Part of a small language model's weights.
Architecture: LayerNorm before each block, no biases in attention or MLP, capped logits.
Each number is 128 + 32 x the weight over its row's rms, rounded and kept within 0 to 255. Layers, rows and columns count from 0. The size above them is the row's rms in percent of the matrix's.

# layer 11 MLP down (transposed), 384x96, rms 0.273, rows 356-372, columns 0-95
size [114  95 120  94  98 115 101  83 105  84  94 107  89  97  89  94  88]
[[ 85  96  85  79 179 157 121 107 139  97  84 149 140 179 154 143 140 106 120 163  70 119 104 155 179 159 123 129 162 166 109  65 167 110 166 137 137 116  50  52 177  87  99 110 126 111 130 141 146 135  76 138 126  77 134 115 155 103 178  90  95 116 176 111 180 119  91 107 125 159 118 141 113 186 152  72 109 112 102  92 128 162 109 125 108 143 135 119 151 141 150 101 199  91 140 145]
 [114 172  81 122 153 140 135 157 144 161 166 192 143  93  96  97 170 128 149  86 140 140 162 171  99 124  83 122 206 105 131 126 138 121 123 137 162 126 148 146 161 179 113  56  95  91 115 137  88 146 160 125 110 100 139 140 159 117 158 152 144 115  76  86  93  79 187 111 126 157  90  67 131 166 180  85 119 202 128 124 126 117 123 114 182  97 161  63 118 154 129 167  97 153 135 159]
 [166 124  70 108  79 206 127 124 143 178 143 139 152 121  67 130 147 151 193  83 121 137 160 175 146 121 108 135 141  94 121 138 172 139 119 157 153 115 140 105 131 153 106 155 156 236 126 102  87 159  72 124 131 129 107 190 156 143 173 134 155  83 149 155 106 133 146  99 197 105  79 108 134  74 110  88 157 162 124 135 123 155 152  73 153 127 109  92 158 115 100 148 106 152 130 160]
 [166  75 163  67  70  99 132  63  80 122 136 115 126 174 149 124 135 117 142 141 150 129 102 120  90  97 111 120  95 115 128 108 129  82  78 131 101  76  65 128 108 133 159 118 112 119 114 130 106 128 155 127 115 101 115 167 153 123  93 129  89 157  64  78 148 137 141 143 201 158  95 148  81  89 103 107 153  92 148  65 129 107 149 151 111 154 106 119 116 155 238  78 118 150 160  95]
 [107 154  88 160 155  18 137  61 143 115  85 122 140 180 144 154  91 105  98 150 132  96 179 172 146 143  66 150 117  83 121 110 122  94 182  98 135 133 158 112 148 136  97 111 146 164 149  74 119 148  82 147 158 109 162 123 139 116 156  80 123 167 205 122  99 103 134 133 127  97 121 163 142 106 169 174 176 154 143 119 135 174 127 119 121 119 128 121 191 168 159 126 198 115 115 137]
 [163 138  97 139 107 149  88 124  95 132 116 111 171  85  71 116 114 127 125 103 182 178 145 149  87 126  28 180 145 129 118 152 158  98 123 123 120 179 138 157 170  98 107 148 142 114  85 154 120 187 140  73 132 118 151  92  29 137 155 209 143 158 146 167 111 132 145 145 100 169 110  92 174 136 131 125  87  89 133 115 132 106 155  84  90 139 106  97 144 153 137 108 132 127 106  71]
 [130 134 181 117 132 136 151 198 162 143 154 108  64 163 125 106 134 132 117  36 130 101  69 113 142 137 130 136 160 113  97 100  75 122 200  95 166 150 104  79 144 137 163 115 142 141 158  98  82  97 181 140 111 130 146 121 117 133 109 146  57 143 110 118 157  77 121  72 105 123 132 130  97 103  94 122 131 151 107 153 119 154 128 152  61 177 156 157 189  78 157 157 106 150 154 183]
 [118 130  81 125 152 107 109 146 144  93 199  91 177 219 116 129 102 107 125  89 116 157 100 131 101 136 163 137 115 116 145  87 152 114 137 159 128 155 134 100 110 112  58  88 124 189 161 152 161 111 109 129 196 178 137 122 112 149 103  94  44 146 168  93 166 133 117 113 102 102 138 100  93 133 199 133 161 118 107  85 160  85  84 165 138  93 122 118  44 134 123 105 117 135 134 119]
 [ 65 120 156 117 139 192 155 159 112 125 128 148 141 146 159 129  68 181 109 159  82 103 146 137 119 102 139 121 110 140 114 175 130 120 167 213 176 120  89  97  97  73 151 149 117  97 119 111 133  56 145 103  99 107 150 154 166  91 157 146 110 135 132 169 144  92  96 106 130  78 140 136 127 123 106 187 125 187 104 128 170 100 101 114 120 121 112 100 123 155 136 192 164  96  56 200]
 [119 124 135 142  97 180 110  79 183 109 195 162 136  68 112 124  83 125 148 107 151  89 202 144  91  84 142 105 126 115 136 111 139 100 168 132 186  94 121 126 111 133 129 138 116 129  63 135 128 137 106 112 111 126 126 167  87 156  89 163 136 168 101  54 134 147  82 146 164 130 145 139 118 228 135 166  54 144 119  89 101 107 117 133  96 175 104 149  95 118 171  86  97 144 119 147]
 [115 130 128 180 199 105 136 157 135  95 124 143 162  84 173 123 103 135 130 133 142 107  80 108  92 161 133 117  44  98 152 145 110  97 152  92 100  45 108 153 159  74 133 121 135 113 153 203  95 158 170 101  52 158 106 107 119 162 137  97 123 139 175 151 145 134 168  84 132 160  95 109 157 144 132 121 140 186 106 130 136 144 128 112 161 176  78 149  62 104 169 125 133 154  92 104]
 [115 152  68 121 114 157 147 132 140 125 116 169 138 132  42 120 115 101  74 188 144 118 119 106 162 164 144 179  20 171  96 139  88  98 177 175 125 169 142 127  94 114 170  65 178 147 126 108 119  94 137  93 166 121 136 175 164 128 147 148 159 137  82  95 119 156 136 131 189 111  98 138 151 146 117 134  93 125  93 142 152  86 131 166 118 115 123 130 152 123 150 113 152 113 185  70]
 [139 109  87 155  87 114 100 118 102 117 202 146 113 160 204 116 186 110 114 106 135  69  75 166 106 102 140  78 142 146 128 110 150 103 142 130 139 137 134 117 130 154 178  93 127 173 184  99 145 115 154 149 127 192 159 145 173 121 119  99 165 136 178 145  67 122 140 182 122 109  56 126 107  48 121 121  86 111 155 112 116 116 101 168 144 157 130 133  61 138 123 117 127 177 120  79]
 [132 110  89 122 127 148 192 152 102 154 119 130 142 123 195 109 141  77 125 108 149 216 155 108  76 124 125  82 164 116  79 135 160 115 180 172 154 128 151 145 153 124 193 114  72 166 140 122 176 142  96 114  67  97  90 127 133 154 213 121 113 145 144 122 117 124 150 143 130  84  73 147 133 141  77 126 125 156 156  83 116 131 168  92 144 128 165  94 131 168 117  90 136 108  97  58]
 [120 132  70 152 104 172 136 103 129 123 113 117 120 118 125 103 141  98 116 141 116 141 180 198  86 118 143 123 134 136  75 126  97 183 133 127 163 117 106 137 124 126 127 131 138  57 111 152 106 169 127  77 130  50  68 100 167 162 135 177 139 152  85  43 114  92 148 141 153 169 121 113 174  93 130 199  61 157 147 169  91 132 102 169 153 144 160  77 171  85 110 110 134 128 112 133]
 [ 82 113 121 144 186 103 136 110 131 181 130  80 150 137 103  75 135 145 115  94 108  69 117 103 142 139 153 140 194 140 142 149 121 135 134 141 123 152 127 126  64 120  96 179 110 142 122 117 155 136  70 101  70 214 169 164 146 155 110 179 151 119 127 132 125 160 127 113 128 123 202 108 129 153 135  88 101 175 163 129 128 111 159 102  89  56 145 117 172 129 151 131 109  64  42 124]
 [ 77 106 126 108 136 148 112 121 168 122 137 182 143 181 105 111  73 120  52  88 182 110 109  42 135 125 114 134 111 136 150 126 113 153 161 167  60 159 169 134 107 128 132  75 148 132  64 149 129 120 148 104 138  85 111 165  95 126 150  99 157 116 103  94 102 117 138 140 167 137 100 145 137 105 154 139  76  66 143 173 175 187 105 192 123 128 144 179 148 112 111 192  90 147 123 121]]
# layer 11 MLP up, 384x96, rms 0.244, rows 357-372, columns 0-95
size [102  98 107 102 102  96  94 103  84 104  98  97  99  99  95  92]
[[129 118 148  73 118 162 165 133 123  93 125 120 127 125 111 100 140 163 154 178 140 122 153 123 154 181  87 106  84 114 150 165 143 159 210 113 118 159 145  94  65  73 133 186 100  58 147  57 178 116  95 156  83 145  88 113 123 150 140 116 103 155  75 142  89 144  90 154  66 127 108 122 158 130 139 130 134 112 159 173 133 146 207 135 149 127  97 145 169 148 152 162 130 159  90 168]
 [142 131 143 138 165 181 170 123 124  97 118 132 102 112 202 180 137 146 122 131  91 117  91 162  99  67 105 131 149 120  65 112 113 114  66 112 128 143  96 131 148 201 185 138 157  96 185  88 138 126 156 146 135 166 108 118 133 120 150  74 150 129 128 111  51 109 146  92 120 123 163 122  92 125 100 102 126 205  77  99  96 141 145 150  95  84 158 125 135 145 186  92 122 134 116 203]
 [ 92 145 157 132 180 131 117 139 125 160 109  68 189 123 141 119 136 124  93 164  90  66 136 133 155 135 144 149 111 119 123 118 132 144 213 156 111 167 146 182 111  86 136 110  76 100 106  90  92 158  72 156 111 159 128 148 141 135 192  93 176 178 118 111 154 208 122 116  99 111 119  67  93 121  87 205  83 101  94 147 103 117 150 119 138 165 127 153 153 165 137 160 108 135  89 149]
 [102 191 126 147 129 118 139 148 152 118 178 129 123 124 117 120 113  99 104 145 148 123 171 114  81 166 134 150 126  67 121 104 105  99 127  88 109 132 196  64 104 103 194 101 127  90 144 158 124 161 110  84 140 136 145 186 176 142 119 103 168 154 151 169 134  68 142 186 121 131 106 138 126 126 113 137  76 142 120 135 171  46 150  69 144 147 174 118 134 150 127 179  53 138  57 135]
 [ 87 173 117  98 163 143 111 163 121 134 105 100 140 134 128 112 164 149 147 135 108  98 124  92 116 128 172 128 153 210 131  75  81 159 131 142  88  91 146 100  72 156  49  91 136 157 165 123 129 133  76 113 108 175  49 143 167 135 207 104 107 132 143 182 131 160 125 128 160  95 128 162 122 112  67 105 123 156 127  94 113 204 122 211 140 141 119 156 140 130 140 112 113 115 148 141]
 [ 78 127 127 115 187  69 146 120 128 168 103 148 125 164 176  79  99 134 167 155  81 115  58 115 133 184 123 129 151 110 162 143 132  45 110 126 134 158 135 124  93 135 101 111 169 119  99 127 102 123 150 141 148 120 110 203 101 115 110 111 169 117  81 151 104  84 175 137 152 143  88 126  96 185 123 157 128  99 103 110 137 115  72  40 175 155 130 161 120 123 129 198 122 103  87 121]
 [126 114 134 118 127 141 123 105 130 122  95 204 143 139 208 172 116 168 176 169 157 136 111 113 104 129 102 184 115 183 154  40 123 176  96 171 122 142 157 118  37 109 148 143  92 124  95  93 120 116 111 131 145  79 109 146 119 115 137 109 151 129 137 145 132 128 143 102 111 136  89 119 144 175 107 119 178 138 109 200  87 124 113 155 158 175  96 158 134 109 160 100  59  64 121  96]
 [152 144 125 137 157  89 122 159 199 155 102 112 166 153 115 136 109 134 143 136 130 155 115 125 194 124 200 139 128 119  90 176 107 168 180  35 134 148 119 101 107 128 126 130 111 197 148 142 127 153 117 138 117 177 152 158  83 142 106 117 104 170 171 129  88 136 158  99 183 111 149 173 125  51  82 128 105 129 105 144 118  64 175 185  78 136 166 109 122 156 103  94  88 143 108 112]
 [152 133 112  73 192 127 130 118 105 132 105 106 133 119 113 111 110 170 164 118 169 151 126 135 188 119  77 104 127 102 190 153  88 111 130 104  87 208  95 156 119 156  66 122 144 139  94 162 119 100  99  98 124 145 143 160 148 122 139 161  97 107 183 177 105 173 126 121  82  49 145  98 110 114 127 115 125 111 163 144 175 142 162  86 132  90 118 179 109  71 192  94 146 137  70 158]
 [108 199  98 163 166 114 118 113 127 151 102 175 109 137 100  91 100 139  45 128 117 201 125 129 133 123 107 187 139 141  99  84 170 127 145 173  74 152 137 141 160 194 140 160 123 124 142 125 143  84 106 160 147 111 142 154 151 192 109  79 160 171 133 152 160 116 106 145 149 108 165  98  79 130  97 137 179 111 171 143  88 129 177 110 162 113 133 121 125  56 154  79  94 164  95 103]
 [ 86 136 111 148 173 109 102 137 111 124 129  65 121 147 127 155  72 146 134 142  98 130 118 167 204 218  74 152  92 160 113 137 140 117 115 140 228  86 110 140 135 154 138 112 156 164  54 135 114 155 170 107 122 156 121 117 124 107 146 120  94 123 136 103 107 136 172 121  80 118 135 120 123 128 146 139 150 107 122 157 120 113  99 172  82 102  48 123 123 155 207 161 137 186 129 169]
 [119  66 135 103  93 108 183 157 142 155 171 154 116 176 156 144 137 101 112 116  73 157 131  62 156 118 126 126 136  83 138 134 141 172 174 101 157 116 112 127 118 101 152 127 128 164 135 157 107 198  46 143  92 119 168 132  64 100 203 165 147  75  92 114 112 138 130 133 128 155 134  78 132 187 163 114 168 143 138 166  92 139 162 105  88  69 114 136 114 108  57 148 146 128 138 111]
 [111 134 116  87 126 115  97 131 157  93 107  91 153 106  90 133 144  82 136 118 142 108  91 138 119 143 121 113 121 178  96  84 188 123 134  60  95  82 123 144 143 162 130  86 184 172 140 161 141 163 146 134 146 177 213 142 130 142  88  97  84 185 122 171 157 194 151 124 156 106  85 138 123 124 135 111 121  76 131  30 116 130  99 167 156 114  97 118 100 164 170 134 103  71 155 142]
 [130  96 214 137 127 114 135 144 119 104 142 125 102 127 144 101 102 111 133 155  79 129  96 175 177 129 118 172 162 128  81 159 113 166  98 118 119 126 114  95 103 191 163  72 128  78 153 115 169  79 116 100  87 124 167 122 110 134  96 135 116  89  83  90 117 126 126 117 109  67 174 102 188 107 138  90 168 135 119 173 101 100 210  58 125  98 142 106 149 131 140 209 160 134 137 118]
 [160 142 172  86 114  90 140 113  81  99 176 106 106 100 154 114  70 168 109 132 149 111 121 132 147 111 154 153 164 152 126  95 132 175 110 108 209 101  54 144 130  89 122 126 181 106  92 162  90  63 159 199 127 120 152  87 138  51 133 146 122 160 131  85  93 126 147 133 117  81  82 135 108 107 170 160 110 136 125 149  97 131 111 147 128 173 133 110 157 156 114 148  74 200 145 105]
 [167 158 118 126 134 116 100 122 141 162 201  76 102 123 140 104 168  88  91 118 163  74 102 176 121 144  98 109 188 182 116  64 166 118 144 107 132 129  98 115 186 166 128 112 119 101 145 155 111 131  73 122  61 167 127 105  92 150 125 182 106 153 124 166 138 182 166  80 109 117 166 106  77 161  94 118 135 186 130 141  85 113 138 180 115 164 201 127 118 148 141  95 114 100 145 117]]